python train.py --hidden_size=768 --num_key_value_heads=12 --intermediate_size=2048 --hidden_act="swiglu" --norm_place="pre" --rope_fraction=0.5 --init_std_down=0.0
Each number is 128 + 32 x the weight over its row's rms, rounded and kept within 0 to 255. Layers, rows and columns count from 0. The size above them is the row's rms in percent of the matrix's.

# layer 2 attention query, 768x768, rms 0.0879, rows 266-292, columns 640-767
size [ 83  95  93  99  90  94  86  99 100  99  95  94  89  95  88  96  99  97  92 137  95  93  95 101 101  92  95]
[[136 170  97 110 121 121 143 120 122 168 160 145  66 122 132 112 156 118 130 108 119 115 113 163  99  68 106 175 129 127 101 113 124 109  72 131 105 126  85 118  69 105 127 116 170 179 163 134 158 165 165  86 161 122 100 133 122 139 128  81 116  83  89 101 159 133  98 129 115 128 147  74 202 162 102 125 128 119 171 110 104  90 106 104 141  57  71 141 111 101 130 125 139 120  76 150 135 180 135  85 127 137 159 164 169 173  79 159 138 124  93 137 173  94 133 167 149 157 138 140 144 104 122 147  96  86  98 102]
 [ 97 102 167 135 130 139 111  99 136 112 154 101  94 127  54 120 121 153  67 130 156 101 209 131 104 140 142 114 131  84 202 146 156 186 151 108 105 123 177  88 154 141 163 138 116 113 110 135  85 161  82 147 142 186 108 163 154  82 163 142  99 109 134 115  83 104 160 110 203  87 172 121 163  68 120 125 131 124 150 161 164 118 146 150 165 121 117 170  99 114  86 104 122 151  84 140  71 108 151 129 121 149 113 159 113 113 179 118 144 149  73 127  94 118 122 148 125  89 100 154 156 104 104 173 113  91 176  91]
 [ 85  87 110  96  92 188 131 119  97 114 116 169  90 169 125  93 154 108 149 136 152 183  36 110  89 132 151 175 166 130 194 133  80 163  48 153 152 100  84 104  60 145 108  84  97 161 126 157 104 121 131 126 143 140 124  91 102 115 175  47 131  84 135 138 120  48 135 115 170  99 180 117 139 158 135 110 140  74 196 136 163 156 162 103 145 120 136 100 159 123  38 118 171 177 105 154 127 104 120  97 143 158 133 121 159 146 156 149 169 116 135 116 167  93 145 111 136 172 191 135 160 132 122 125 104 132  93 118]
 [118 108 127 144 153  75  43 151 147 101 110 162 114 108  76 156  83 172 174 106 175 136 106 109 107 170 189 150 155 129 177 182 144  91 148 119 165 111 110 125  35 193 128 115 152 162 135 157 106 111 110  90 167 106 149 159 144 154 135 206 140 152 123 125 119 122  29 114 121 124 131 172 109 148 113 189 143 158 120 135 172 149  82 152 147 138 117 152 101 162  97 132 101 186 100 230 136 135  99  95 147 164  72 151 152  35 115 146 136  76 190 147  98 143 130 166 134 141  73 153 152 162  88  82 112  81 113  94]
 [125 185  96 115 113  80 160 140  75 116 146 152 102 106 105 173 135 128 152 113 123 130 118 151 100 146  86 101 161 100 166 123 127 152  84 100 105 157 114 192 112 156 114 132 189  97 140 181 156  72  84 187 172 107 166 108 169  57  86 121 147  87 146 153 105 145 152 113 110 108 110  73 123 114  80 116 185 110 145 126 132  77 107 109 105 168  55 149  76 120  61 127 143  80 149 132 136  67 129 129 126 169  97 114 126  99 144 110 124 213 155 138 113 112 124 129 158 100 131 167 156 109 149 109 146 143 176  82]
 [157 183 139 137 147 125 135 162  97 151 142 161 133 121  85 137  93 199 114 136 168 132 111 139 133  75 139 115 147 139 108  89 157 105 168 114 125 132 126 139  82 126 126 111 162 116  93 145 182 182  93 166 138  70 129 105 174 140 117 105 134 140  87  95 153 119 102 163 133 120  89 125 140 179 158 104 128 151 146 128 167 123 138 134 122 111 145 182 144 140 196 139 138 160  81 123 129  48  90 114 170  59 167 148 154  93  83 151  82  86  54 196 149 131 111 117  94 113 110 121  58 154  83 146 150 109 169 131]
 [ 72 132  79  73 100 142 118  98 107  96 114 139 141 142 114 100 117 193 140 102  98 195 169 146 157 148  97 103 186 136 135 145 168  86 131 160 117 153 120 116 145 170 148 128 118 130 113 148 151  83 121 161 130 166 114 155 116 110 128  71 153 144  94 116 192 123 129  98 147 174 126  98 109 106 203 190 161 141 102  86 157 121 151 194 117 171 133  89  71 184 154 134 100 129 135 128  85  64 115  99 101  81 141 119 153 157 158 110 178 123 150 135 107 142 131 152 131 134  85 104 132  87 107 126 122 168 108  96]
 [159 141  69 128 114 146 147 113 108 137 113 149 137 114 109 130  68 149 141  82 117 147 166  90  91 137  98 161  78 160 126  88 155 121 107 140 127 163 120 183  93 117 101 127  93 124  64 181  65  80 178 128 179  73 130 157  94 127 207 123 142 166 160 138 137  82  76 123 201 109 101 103 127 118 134 123 113 157 140 132 167 137 155 179  38 153 126  77  84 134 142 160 168 125 165 147 162 114  90 199 119 165 122 107 108 144 139 146 125 186 162 134 130 137 138 117  97 153  59 121 102 140 126  77 117 146 131 110]
 [166 158 159 130 136 131 128 109 111 114 104  85  85 128  81 142 108 159 104 115 125 125 206 115  90 164 110 145 122 130 101  67 141  99 169 125 176  91 123 141 105 118 113  94 118 170  91 148 139  59 134 106 141 151 127 111 100 173  88  74 142 110  81 109  97 104 136 106 115 146 122 141 139 113 180  92 152 137 153 147 112 108 175 106 164  98 142 184 197 127  71  92 106  96  98 169  75 136 118 150 107 118  97 162 130 101 155 150 147  76 128  81 105  78 124  98 106 137 123 165 126  98 176 120  98 163 123 143]
 [ 92  88 118  82 120  84 137 121 130 123 100 154 113  97  93  79  50 140  80 161 118 126 147  98 156 109  91 104 126 155 137 120 158 120 133  70 160 141  94 162 121 138 172 137 182 170 142 142 110 114 139  96 138 147 158 110 129 117  91 103 111 173 142 128 133 162 158 107 141 145 108 165 115 117 111 115 127 183 147 129 194  75 147 124  79 192 132 117 146 122 104 147  71 178  86 108 122 143 105 186  71 169 141 106 149 100 165 113 145 142 155 115 118 112 204 173 134 144  65  60  92 128  44  59 140 137 139 150]
 [157 186  98 108 145 103 109 148  80 175 110 164 169 168 115  88 147  89 116 140 110 205 111 122  96 116 104 128 118 141 142 119 109  69 135 149 128 120 117 109 115  83 115 107 107 159 116  98  98 120 148 155 103 114 132  89 186  95 153 122 102  89 108 107 109 142 141 200 103  67 177 132 176 134 164 159 186 121 135 117 102 131 149 130  74  84 112  96 173 129 146 165 217 134 103 130 127  96 140 203  75 110  81 152 155 101 100 168 110 133 149 151 132 101  98  43 191 166 126 144 116 124  80  76 130  71 113 124]
 [131 112 185 104  90 178  81 163  96 156  97 116 133 160 207 103 145 147  88 174 126 147 123  99 126  94 144 141  85 130 155 174 154 143 130 139 121 109 145 149  96 158  92  97 154 155 111 153 169 173 160 128 126 167 116 146 130  93 152 122  95 136  93 114  81 131 198 183 127  90 198 110 137  67 136 195 101 167 122 148 105 137  84 147 144 138 147  56 153 117 146  91  91 133 145  88  95 148 146 159  51 211 117 134 120 128 132 180 140 134 113  99 122 159  94 145  97 129 170 162  76  94 145 165 142 168 143 183]
 [ 88 130  92 116  74 163  91 142 149 127  97 131 141 110 122 173 162 152 139  93 145 188 127 165 116 128 116 123  98 105 137 124  99 135  98 120 165  93  42 106 117 137  51 156 175 116  97 113 113 117 105 186 166 160 171 123 133 121 174  70 103 128 130 113 139 133 117 136 170  94 133 123 111  96 133 150 135 150 118 117 121 111 122  88  91 119 138 142 133 170  86  86 100  60 179 166 128 127 153 125 113 118  41 152 125 168 170  99 105  87 124 129 127  95 111  50  77 132 127 141  79 153 153 131 125 123  77 176]
 [153  85 129 121 125 104 155 159  79  93 150 169  68 171 143  89 130  86 137 124 128 191 119 108 151 119 120 134 160 113 151 125 112  96 135 138 145  81 127 150 158  73 125 111 121 133 172  92  76 127 107 136 114 135 152  97 116 155 128 120  95 127  93 118 173 107 129 102  98 190 174  83 138 126 114  86  99 170  24 147 122 146 147 137 139 134 165 158  99 116 162 130  71 122 157 147 127 118 128 132 173 109 137 135 135 152 126 152 197 140 140 130 173 120  95  99 158 155 157 111  84 140 121 126 100 117 133 144]
 [ 59 143 145  85 134 131 141  93 154  79 126 176 140 133  83 101 154 144 131  94 137 126  90 124 109  98 144  93 171  79  94  79 152 144 123  92 104 120 104  49 125 118 101 100 167 127 128 150 190 120  78 104 119 138  99 135 186  83 159 124 124  96 108 127  97  74 131 150 110 136  49 146 163 146 126 144 134 125  85 159 165 202 117  96 122  69 127 128 114 121 179 115 112 195 186 103  84 169 110 152 135 130 121 111  73 121 116 117 172 109 110 118 110  99 148 118 141 184  89 147 121 127 164 161 129  45 164 135]
 [142 200  79 163 135  98 164 201 101 123  91  72 134  77 123 161 106  76 104 157 106 154 135  96 117 119 167 227 102  81 155 139 148 176 145 180 142  78 138 148 144 108 153 152 148 137 111 112  42 119  71  97 128  97 113 131 130 174 102 144  75 159 127 111 138  94 107 175  22 116 114 129 185 116 149 124 155  87  97 132 111 128 167 162 123 140 154 122 139 159  98 112 149 140 101 139 177 125  99 128  87 116 100 163 123  91 144 170 119 104  75 145  67 140 160 145 152 132 146 130 173 143 121 191 106  55 150 129]
 [131 121  91  78 171 203 155 101 134  85 113 144 140 130 140 142 105 107 107 124 152 139 111 122  80 173 158  82 129 167 156 131 162 105 141 151  99 156 108 119 171 141  97  77 137 102 199  88 140 119 139 146 158  71 106 189 112 206 110 130 117  99 100 142 102 143 111 130 141 148 112 165 107 157 126  83 152 152 119 154 112 102 133 128  90 113 121  45 130 110 106 169 138 129 108 170 141 128 131 106  64 137 108  95 127  78 124 220 146 129  82 106 133 124 142 170 156 160 126 162  73 131  94 126 109  66 170  80]
 [131 114 143 127 118 150 158 108 160 111 131 133  89 165  79 171 123 192 144 133 140 102  98 100  97 120 166 126 104 114  94 184 123 174 159 103 140  92 166 154 126  70 171 126 100 100  92 186 144 149 177  99 163 143 138 122  84  81 158 105 112 131 128 102 121  73 106 156 141 161 125 111 109 170 211 193  92 122 153 126 136  95  90 129 141 187 146 130  56 192  85  84 127  99 115 110  45 128 122 127  98 145 125 156  81 147 148  98 109 143  55 121 111 130  83  85 130 164  71 150  98 113 152 128 138 161 106 155]
 [108  65 110 116 133 102 112  76 130 155  61 142  83  97 131 132  84 136 188  91 111 141 116 136 136 119 145 128 118 105 109 159 159 122 150 170  60 145 152 140 102 180 192 136 110 108 124 104 110 110 155  99 145  71 140 149 127 123  68  92 133 147 156 122 158  72  99 211  83  77 119  95 173 110 156  94 113 173 127 126 122 161 133 159  82 124 156 126 143 129 118 151  86  78 152 170 125 191 118 136  90 153 109 126 152 131 120 129 128 133 118  67 136 118 155 107  57 142 117 148 144 130 102 149  94  65 157 108]
 [109 112 151  87 142 124 136 140 133 128 137 124 189 116 131 154 126 157  88  98 182 136 102 106 116 134 177  95 156 132 112 193 147 123 129 117  67 123 148 140 203 121 161 162 136 126 165 114 165 139 150 171 184 126 112  71 151  84 140 147 136 143 125 129 105 111 119 116 151  95 128 114 139 106  52 108 144  86 101 112 159  63  99 103 119 112 120 129 160 125  62 129 141  77 108  44  96 105 113 120 168  77 143 168 168 196  92  96 125 110 149 112  97 157  93 135 143 162 137 128 127  34 173 180 141 116 101 185]
 [180 139 100 123 117  83 152 118 145 112 112 115 170  83 197 111 121  44  66 165  80 112 136  82 128 121  94 161  85 155 149 155 128 147 157 167 117 152 165 130 145 140 150 111 167 125 147 117 162 144 161  98 137 109 157 129  77 138 107 165 187 135 112 181 131 135 160 145 128 100 122 168  99 153  86 147 165 121 130  99 146  92 119 105 190 102 138 134 155 148 171 145  79  83 175 169  80 131 105 151 108  86 130 107 162 130 120  92 201 206 144 166 112 137 154 127 163 112 165 107 187 191  92 133 131 127 151  89]
 [129 140  72 108 152 188 127 146 187 135  70 126 139 136 166 118  89 150 134 125  92 149 106 116 155 139  76 143 113 124 108 171 121 137 100 123 137 141 133 148 117 150 158 164 172 153 133 172 106 117 138 192 150 101 153 185 137 151 175 202 128 144 134 123 148  93  75  83 123 123 118 152 115 136 148 125  95 128 117 130  99 115  63 118 119 132  78 116 137 140  91  89 184 170 121 129 175 161  89 115  91 139 150 127  40 177  86 112 119 165 154 101  57 120  74  79 122 144 188  90 135 229 128  61 125 128 149 160]
 [108  92 167  94 149  92 158 109 199  75 192 165 124 139 127  80  72 146  74 116 160 107 117 182 115  92 135 172 107 127 126 109 138 102 157 165  86 126 132 181 138 123 160 123 165 121 164 121 172 106 148  74 144 106 159 135 199 122 164  63 129 115  51  95 171  90 130 131  97 182 127 114 115 109 123 133 116 147  97 140  98  43 200  98  41  71 118  91 112 123 194 135 102 108 106 107 201 158 184 116 155 141 109 181 145 103 180  93 140 165 116 149  70 109 104 113 130 113 130 145 122  99 126 183  69 115  91 135]
 [105 173 121 140  99 146 153 180 127 100 159 146 105 119 115 129  93  92  56 129 110 131 123 142 134 117 100 148 125 113 135 142 120 135 118 157  98 137 127  38 135 142 136 100 127 123  98 105 145 159 123 160  95 117 116  43 119 109 114 127 120 127 126 108 114 120 108 166 173 148  94  96 152 164 189  75 110 134 149 125 163 145 158 165 195 105 124 146 153 135 117 126 135 160 127 131 126 159 100  88 131 145 158 147  46 124 137 179 115 119 140 120 200 188 119 190  62 144 166 133 169 118  79 181 155 169  93  80]
 [197 142  95 171 120  98 178  98 119 132  98 146 141  59 160 136 128  95 144 159 124 168  90 175 114  83 116 148  84 135 142 143 144 102 126 248 177  75 100 160 129 135 110  53  90  94  45 155 133 226 121 163 114 156 124 120  98  93 119 131 107 211  92  97 115 162  75  94 113 124 119 107 183 102 171 115 108  63 111 145 110  85  85 146  97 130 107 152 154 110 141 201  56 115 116 135 163  89 135 146 110 123 136  98 148  81  83 110 166 147 157 154 135  69  87  94  83 116 202  45 124 169 175 113 167 122 146 164]
 [123 198 108 152 137 123 185 118 105 116  55  97 120 126 158 103 125 102 125 137 115  59 140 143 126 134  91  67 126 134  83 110 109 198  79 106 130 158 113 139 172 115 155  88 182 114  91 157 106 142 120 159 123 117 120 114 117 144 117  71 137 126 121  75 160  93 187 122 138 104 165 134 148 153 195 150 160 136 120 115 110 127 123 122 130 127 156  73 151 101 135  85 152  93 109 187 105 122 100  93 111 129  91 144  88  91 103  93 128 110  95 142  90 132 181  75  99  79 102 170 192 123 103 122 124 146 124 139]
 [123  97  86 170 127  97 140  91 177  77  57 101  94 177 127 106 169  93 114 117 149 131 165 126  93 168  97 114 114  52 158 110 108 128 179 122  76  95 112 116 126 131 126  87 111 132  95 143 113 107 111 109 118 129 104 138 153  84  61 103 131  55  99 166 133 103 124 122 119 160 110  49 146 102 199  89  89 126  84 124 158  79 110 118 117 163 163 141 131 149 155 112 151  97 131 124 127 154 146 173 135 152 142 131 106 148 101 154 105 152  97 130 129 106 207 143 122  83 165  82 124 163  78 163 203 142  99 144]]
# layer 2 attention key, 768x768, rms 0.0866, rows 266-292, columns 640-767
size [ 86  84  85  93  89  85  86  87  88  92  90  93  87  96  89  91  93  95  87  98  90  94  93  94  89  89  85]
[[121  69 101  82 146 143 110 161  92 159 155  78 120 122 127 133 136 185 160 219 112 135 142 142 131 110 180 137 125 148 168 116 147 129  84 149 110 121 171 121 134 129 143 165 106 120 125  81 116 173  57 153 129 164  83 149  91 153  73  98 103 102 180 127  88 177 109 141 156 114 141  95  84  93 181 153 137 100 115 142 155  91 148 128 159 110 118  98 117 132 111 114 161 113 124  69 110  86 100 145 111 136 162 120 116 129 135  78 109  95  88 100  91 114 170 151 194 139 218  71 117 213 173 149 120  96  97  93]
 [174  65 138 179 178  88 158 126 137  40 161 159 134 142 123 144 120 111 137 134 138 114 106 113 188  62 103 141 177 195 120 164 210 119 102 173 114 157 128 116 156 121 113 135 138 135 124 130 112 130 113 133 169 157 118 128 120 142 145 114 141  84 146  77 173 176 166 111 104 164  83 117 114  38 134 156 116 127  98 119  99 154 102 160 139 146 118  83  46 191 110 173 151  85 167  97  88 125  76 131 162 163 119 154 174 233 127 125 147 131 133 102 225  79 120  84  81 127 116 155 105 145 114 122 155 150  90  97]
 [142 127 142 159  86  86 134 126 100 144 143  95 131 148 172  90 189 158 124  99 150 124 162 165  94 114 119 100 173 174 120 112 114 147 125 124 124  61 127 154 137  81 154 111 115 152 120 155 147 127 108 135 156 140 117  82 158  84 133 110 160 174  91  82 139 155 117  76  67 113 166  87 129 127  72 121 134 136 115 170 163 179 130  96 144  95 126 133 136  57  83 159 113 132  82 122 121 153 124 178 167  82 112 129 114 120  84 125 169 115 147 119 114 166 128 156  96 108  57  63 138  79 149 127 137 174 128  89]
 [174  67 150  82  83 146  52  96 116 168 128 126 128 168 109 125 158 138 146 121 109 115 146 181 116 152 224 116 140 104  91 121 163 132 141 153 107 129 167  95 167 155 134 182  87  87 114 110 107 104 194 120 132 152 122 161 105 133 100 131 187 126 166 147 106 130 137 122 130 120 163  87 116 191 145 149 108 138 102 168 108 114 151 124 162  73 112 131 150 155 163 131 117 208 166  98 156 138 171 121 139 162 160 111 132 197 165 167 177 141 131 132 125 125 214 174  99 134 101 104 120  86 124 146 202 218 129 165]
 [101 107 120 142 170 125 172 127  77  98  68 177 113  87 104 137 140 133 147 144 127 168 150 159 104 196 155  73 130 103 130 154 151 113 146 143 115  98  73 103  78  97 100 125 132 116 118 127 155 117  99  89 149 135 127 104 167 122 188 172 115 104  81 132 122 177 191  74 141  83 144 121 157  81  90 178 137 129 108 171  98 165 103 132 129 109 124 139 131 131 155 103 198 123 101 177  62 169 163 132 113 106  58 143 112  81 118 153 106 146 147 108 187 146 106 157 102 141  83 162  83 143 105 157 187  99 155 162]
 [130 125 150 117 178 134  99  90 125 112 114 137 162 152 110  88 158 159 159  90 210 134 119 128  91 138  89 206  78 105 121  92  94 139  97 127 152 105 124 151  64 125 148  95 140 184 160 135 163  94 140  88 109  91 107 106 120 135 112 131 141 184 119  54 161 146  89 141 118 196  83 124 137 110 121 161  58 148 164  71 143 118 113 169 143  88 146  61  91 124 182 140 112  95 103 154 124 124 164 108 150 109  81 106 105 116  84 122 126 142 105  93 141  78 133  54 107 149 135  69 112 189 151 125 101 104 108  94]
 [ 30 119 186 162 120 116 133  83 160 161 111 102 158 143 169 158 156  86 126 128 190 160 110 113 147 164 159 110 172 152 115 152  61 131  98 133 123 106 157  79 109 117 109 113 117 161  94 130 166 107 150  98 122  64 120 111 108 151 127 120  92  29 117 120  88 158 147  63  55 134  85  61 190 113  97 116 137 130 138 100 113 136 128 105 151 102 102 177 134 176 139 134 133 137  87  99 129 145  78 200 163 149  99 102 134 135 162 150 122 136 140 162 150 120 128 115 104 129 139 184 165 138 158 126 138 135 155 163]
 [158  93 104  91 105  86 105 143  91 166 160 124  98 198 119 138 145 197 138 135  84 128 184 128 188 118 102 190 156 144 156 113  54 115 121 166 143 127  84 123 152 164 154 144 130 100 151  92 165 165 129 119 152 200  90 136 143 160  93 143 119 143  62 158 155 102  96 175 185 139 161 149 145 115 100 148 149 155 110  98 106 122 130 127  92 214 129  70  69 200 132 153 105 161 140 127 145 105 114 162 155 113 163 117 167 138 113  45 134 129  91 116 137 199 154  84 161 139 146 163  61 172 148 201  98 149 126 143]
 [135 109  47 127  97  91  93 128 130  99 160 159 140 123 145  87 186  92 133 160 169 133  97 144 158 148  76 139 212 108  91 180 200 169 123 156 123 142 103 141  95 119 143 109 113  87 149  71 162 122 181 107 168 194 125 111 154  75 132  84 132 103 115 172 132 100 111 118 124 127 132  69 142  82 148 153  93 122 151 156 102 145 117 169 106  84 150 156 140 163 151 117 146 172 130 122 158 106 181 189 204  83  99 141 110 102 126 116  71  99  88 140  88 104  75 148 198 155 181 164 114 176 119 142 153 151 132 136]
 [156 136 122 155  64 127 174 131 125 145 134 130  75 144 116 125 127  99 174  84 110 111 135 124 174 104 105 156  91 139 110 171  98 192 141 130 144 114 162 134  99 155 136 103 139 109 135 112 100 112 122 130 147 120 131 175 117 134 149 166  83 140 108 140 111 112 140 123 181 173  96 198 161 167 117 107 114  43 100 110  83 130  60 133 122 203  43  99 112 125 122 150 116 113 123 135 139  53 192  49 163  88 116 161 116 115 128 129 133 143 104 106 161  60  67 105 149 204 116 118 135 171 115 165 149  77 103 168]
 [138  79 168 122 159 100  74 154 114 109 108 133 133 145 174  96 117 160 142 124 148 152 132 165 154 178 101 169 121  97 136 150 107 141 160 182 113 142 174 134 117 155 178 115  59 148 108 108  61 146 142 124 158 128 115 138 141 130  70 116 150 185 129 131 125 120 119  92  82 141 141 120  39 151 172 104  98 168 184 129 136 112 166  81 135 140 113  89 101 102 111 124 102 141 147  85 133 150 102 118  70 128 162  48 100  71 106 176 101 126 138 129  96 148 125 146 142 106 126 157 143 175 122 166  83 161 153 138]
 [121 133 137 121  69 189 188 122 116 191 106 130 119 118 128 125 114  60 188 113 163 118  88 122 130 151 136 134 208 165 172 113 217 164 172  73  90 178  97 184  91 129 139 173 129  97 113 110 114  50 198 132 147 132 139 166 126  98  67 169 115 100 139 160 129 188  79 131 147 130 143  97 182 134 134 139  75 135 117 131 148  90  96 119 132  65  73 116 153  80 173  88 130 101 130 153 149 116 181 163 149 126  98 160 162 139 162 118  92  84  75  93 124 113 113 146 159  92 130 143 129 134 123 172 125 145  75 129]
 [ 91 100 159 138 134 110  89 104  81  77 182 111 133 155 152 150 130 112 137 125 146 114 124 137 212  94 144 172 183 123  87  82 147 124 157 122 179 149 155 100 173 143 133 154 142 175  92  95 127 173 113 109 101 114  93 165 135 152  66  70 133  92 141 159 127 138 179 139  85 163 152 120  79  99 149  95 135 132 174 132  67 114 102  77 107  91 130  86 132  89 185 201 142 151 163 133  95 151 135 133 147 145 122  75 113 116 119 133 104 132 134 167 105 110 147 104 128 135 122 151 144 148 143 138 141 101 140 137]
 [160 119 146 139 119  69 115 110 106 126 159  60 126 134 149 162 131 164 110 103 112 158 163 102  91 141 176 126 138 128 107 153 104 151 143 130 188 125 118 107  71 115  82 128  86  92  87 148  98 133 103 156 148 142  90  59 122 157 102 174 163 151 106 169  78 115 126 123 115  87 106 115 123 155 107 131 145 150 126 100 126 144  73 125 123 110 138 133 104 103  92  61 135 134 131 123 103 158 136 146  91 104  88 117 116 127 125 107  85 146 176 150 164 131 110 142 109 208 111 137  32  86 171 184 115 149 162 123]
 [ 63 140 113 165  89 140 172 146 148 150  96  82 119  97 148 140  94 133 117 118 148  86 103 182 185 126  72 104 120 164 114 135 195 137 160 118 184 144  83 118 115 172  74 169 171 192 142 152 152 175 210 149 101 106  83 148 100 138 162 142 132 136 196 103 101  99 113 111 166 172 138  79 122 113 107  86 104  85 138 121  63 108 104  76 145 129 108 110 211  71  98 102  65 104  91 124 139 131 106 141 155 123 117 117 147 112 125  90 165 107 110 122 114 113 149 121 101 150 157 101  84 119 158 110 123 171  87 141]
 [127  74 139  69 148  95  59 138 124 118 131 165 166  68  58  98 128 181 125 197 161 137 149 140 102 175  89 124 105  69 132 146 144 157 157 136 136  63 117 130 116 104 143 126 152  82  80 133 117 188 131 143 143 130 169  93 110 127 136 130 130  94 104 135 110 140 179 189 160 134 125 125  96 143 163 173 124 113 129  93 158 143 220 140 138  81 137 152 132 128 110 106 114 111 152 133 108 118 129 127 102 138 164 146 107  78  77 126  72  82 172 131  83 126  97  99  59 187 177 144 146 138 153 139 108 162  73 115]
 [149 135 109 113  75 137 132 145 174 180 157 178  87 190 163  78 159 109 138 148  78 119  89 144  86 121 105 133 101 123  74  81 153  48 135 117 151  99 116 123 153 173 170 151 133 121 137 127 106 156 145 103  46 123 169 156  97 177 142 181 108 116 173  81 122  87 106 144 142 142 152  83 145 121 126 194 134 162 116 108 115 136 110 108 194 108 155 101  61 101  95  89 119 116 136 189 133 117 180  87 103 125  77 105  74 162 100 149 157 153 119 103 103  93 129 132  94 133  96 169 125 114  93 143 187 122  54 170]
 [151 111 115 138 123 150 167 106 160 140 150 138 119  51 163 113 132  42  98 107 144 123 141  89 113  81 126 106 157 200 128 124 110  90  92 128 104 159 119 115 107 129 170 110 158  70 108  68 103  71 135 152 109 119 199 119  98  81  99 163 149 113 101  80 127 168 202 117  83  99  84 159 140 122 156 136  98 175 102 134  89  94  47 157 122 170 123 107 163  84 155 103 147 156 109 202 151  99 172 140 142  90 132  95 148 106 117 113 146 124 114  80 125 148 203 102  73 172  70 198 182 107 143 118 128 160 118 155]
 [127  68  97 137 131 146 103 114 133  98 157  93 128 117 165  88 157 136 119 161  57  48 109 162 129 111 165 139 193 125 179 146 115 129 114  86  95 119 144 114 101 169 150 104  99 133 129 131 161  80 158 112 118  97 122 126 236  76  95 114 153 129 163 124 126 146 117  83 144  46 145 146 133  97 128 158  92 157  76 196 173  83 135  90 100 121 103 102  94 133 135 150 179 126  98 162  92 145 171 174 132 165 110 176  55 146  70 108 142 120 123  95 150 137 148 103  87 156 104  96 107 142 138 152 148 158  44 143]
 [ 66 164 150 137  96 109  85 103 148 150  63 131 191 159 123 144 135 139 203  99 112 120 150  92  85 118 103 175  97  62 159  99 179 122 139 137 131 132 143  89 131 130 169  66 158 132  90 128  95 146 139 104 154 147  89 122 143 106  89 153 118 159 100 101 102 133 100 145 140 102 123 132 165  85 138 103 143 152 116 155 106 150 135 122 189  85 108 111 152  94 125 124 132  78 169  67 111 105 102 135  94 148 131 170 127  96 108 181 113 109 140 105 184 153 132 125 114 124 129 132  87 183 125 147 121 138 114  80]
 [144 130 156 130  82 206  93 141 124 193 144 136 104 140 133 129 115  66 150 148 130 132  80 159  78 110 156 109 175 123 154 113 120 104  91 105 146 167 133 169 148  95  74  91 130 143 135 169 179 183 168 127 160 176 127 163 209 124 132 143 175 132 105  69 123 144 145  80 153  98 158 198 172 168 170 180 212  84 137 106 124 132 147 113 214  88 131 112 142 207 114 108 126 102 138 122  98 110  99 157  77  90 101 168  84  77 143 124 113 140 121 158 172 179 214 136 109 121 121 121 153 152 121 216 138 144 138 142]
 [110 120 120 144 159 160 128  36 140 121 125 126 137 128 167 150 115 167 102 147 168 150 162 158  79 106 108 117 204 135 160 150 119 132  86  87 128  91 115  98  95 152 111 154 137 117 129  79  96 110 164 140 122  97  38 130 150 118 138 123 145 130  96 160 151 110 123 166 167 101 167 141 149 132  77 104  82 133  88 124  97 103 129 115 136  97 104  79 136  92 112 174  95 125 116 173 159 113  96 150  85 141 110 127  99 124 102 122 155 109  98 159 165 134  72 104 136 107 166  86  51 128 137 185 142 101 134 131]
 [149 133 101 111 140  90 169 132 160 148 148 106 135  79 103 114 183 120 170 153 112 103 110 203 141 164 104 177 135 133 147 161 135 156 122 114 112 122 136 161 163 133  90 136 136  97 122 151  83  98 172 151 137 164 188 111 154  17 156  84  83 102  80 123 133 115  99  93 137 116 132 167  90 122 133 131 150 137 143 150 140  74 165 137  79 129 179 105 127 130 182  66 134 164 137 122 122 135 141 172 146  57 190 142 111  43 114 125 161 114 103 218 132 142 149 112  45 137 123 155 167  86 136 148 147 121 141 147]
 [139 202 168  82 111 136 157 168 110 134 126 124 134 143 136 104  88 188 157 136 154 174 205 105 105 177 134 134 104 133 134 155 123  62 133 132 151 162 136 159 157 139  84 141  86 104  84 170 140 112 102 127 139 168 131 144 108  92 146 149 174 111 130 114 123  78 174  96 160  96 182 161  50 156  93 147 124 102 126 138 135 115 152 139 163  62  99 144 116  55 132 122 136 132 134 129 117 119 162 179 170 152  88 185 150 132  55  74 166 107 152 130 126 127  98 157 161 122  87 177  94 138 139  93 117 186  98 127]
 [122 126  62  87 183 107 141 177 174  96 141 207  32 127 140 150 110 113 122 203 123 189  93 131 141 121 136 121 129 187 148 185 123  68  83  56 127 134 153 143 129 120 140  25 121 149 124 122 121 145 147 117 231 106 150 113 147 116 125 214 121  96 161  94 126 111 146 149 184 125 137  99 161  92 180 193  96 106 116 121 143 118 124 135  57  76  75 112 170 150 126 143 128 100 120 163 126 184 141 141  96 165  92 159 140 129 145 132  97 119  62 124 156 114 115 144 162 138 140 131 205  88 117 167 105 132  85 141]
 [115 114 139 117 118  82 133  99 112  93 135  89 122 150 121 148 104  82 134 118 131 121 109 164 159 103 104 161  49 158 163 135 172 127 106 168 138  99 108  64 148 149 131 143 148 162 105 134 147 133 154 131 143 132 159 128 157 114 109 120 109  73  83  69 151 133  90 192 102 188 170 138 158 127  93 120  75 119 128  85  91 169  81 101 135 201 150 136  97  98  65 136 139 171 112 156 151 156 126  81 119 105 135 157 126 151 108  98 204 171  47  99 122 117 120 128 164 152 132  93 143 158 192 149 133  87 114 133]
 [137  84 146 175 131 146  90 126 152 101 128 154 127 141 138 157 119  95  47 148 109 178  56 111 136 152 121 160 166 107 156 100 171 119  97 169 125  87 140  88 160 130  81  75 134 116 112 144 145 107 162  86  96 155 184 112 112 171 143 185 177  76  99 119 123 164  66 144 101 143 179 125  68 115 134 126 138 134 163 119 132 147  84 116  80 122 188 146 112 166 127 142 159 140  97 156 123 136  66 152 157 145 107 142 133 155 133 125 106 117 108 110 125  97  85 124  81 120 111 125 110 213 103 102 107 197  75 166]]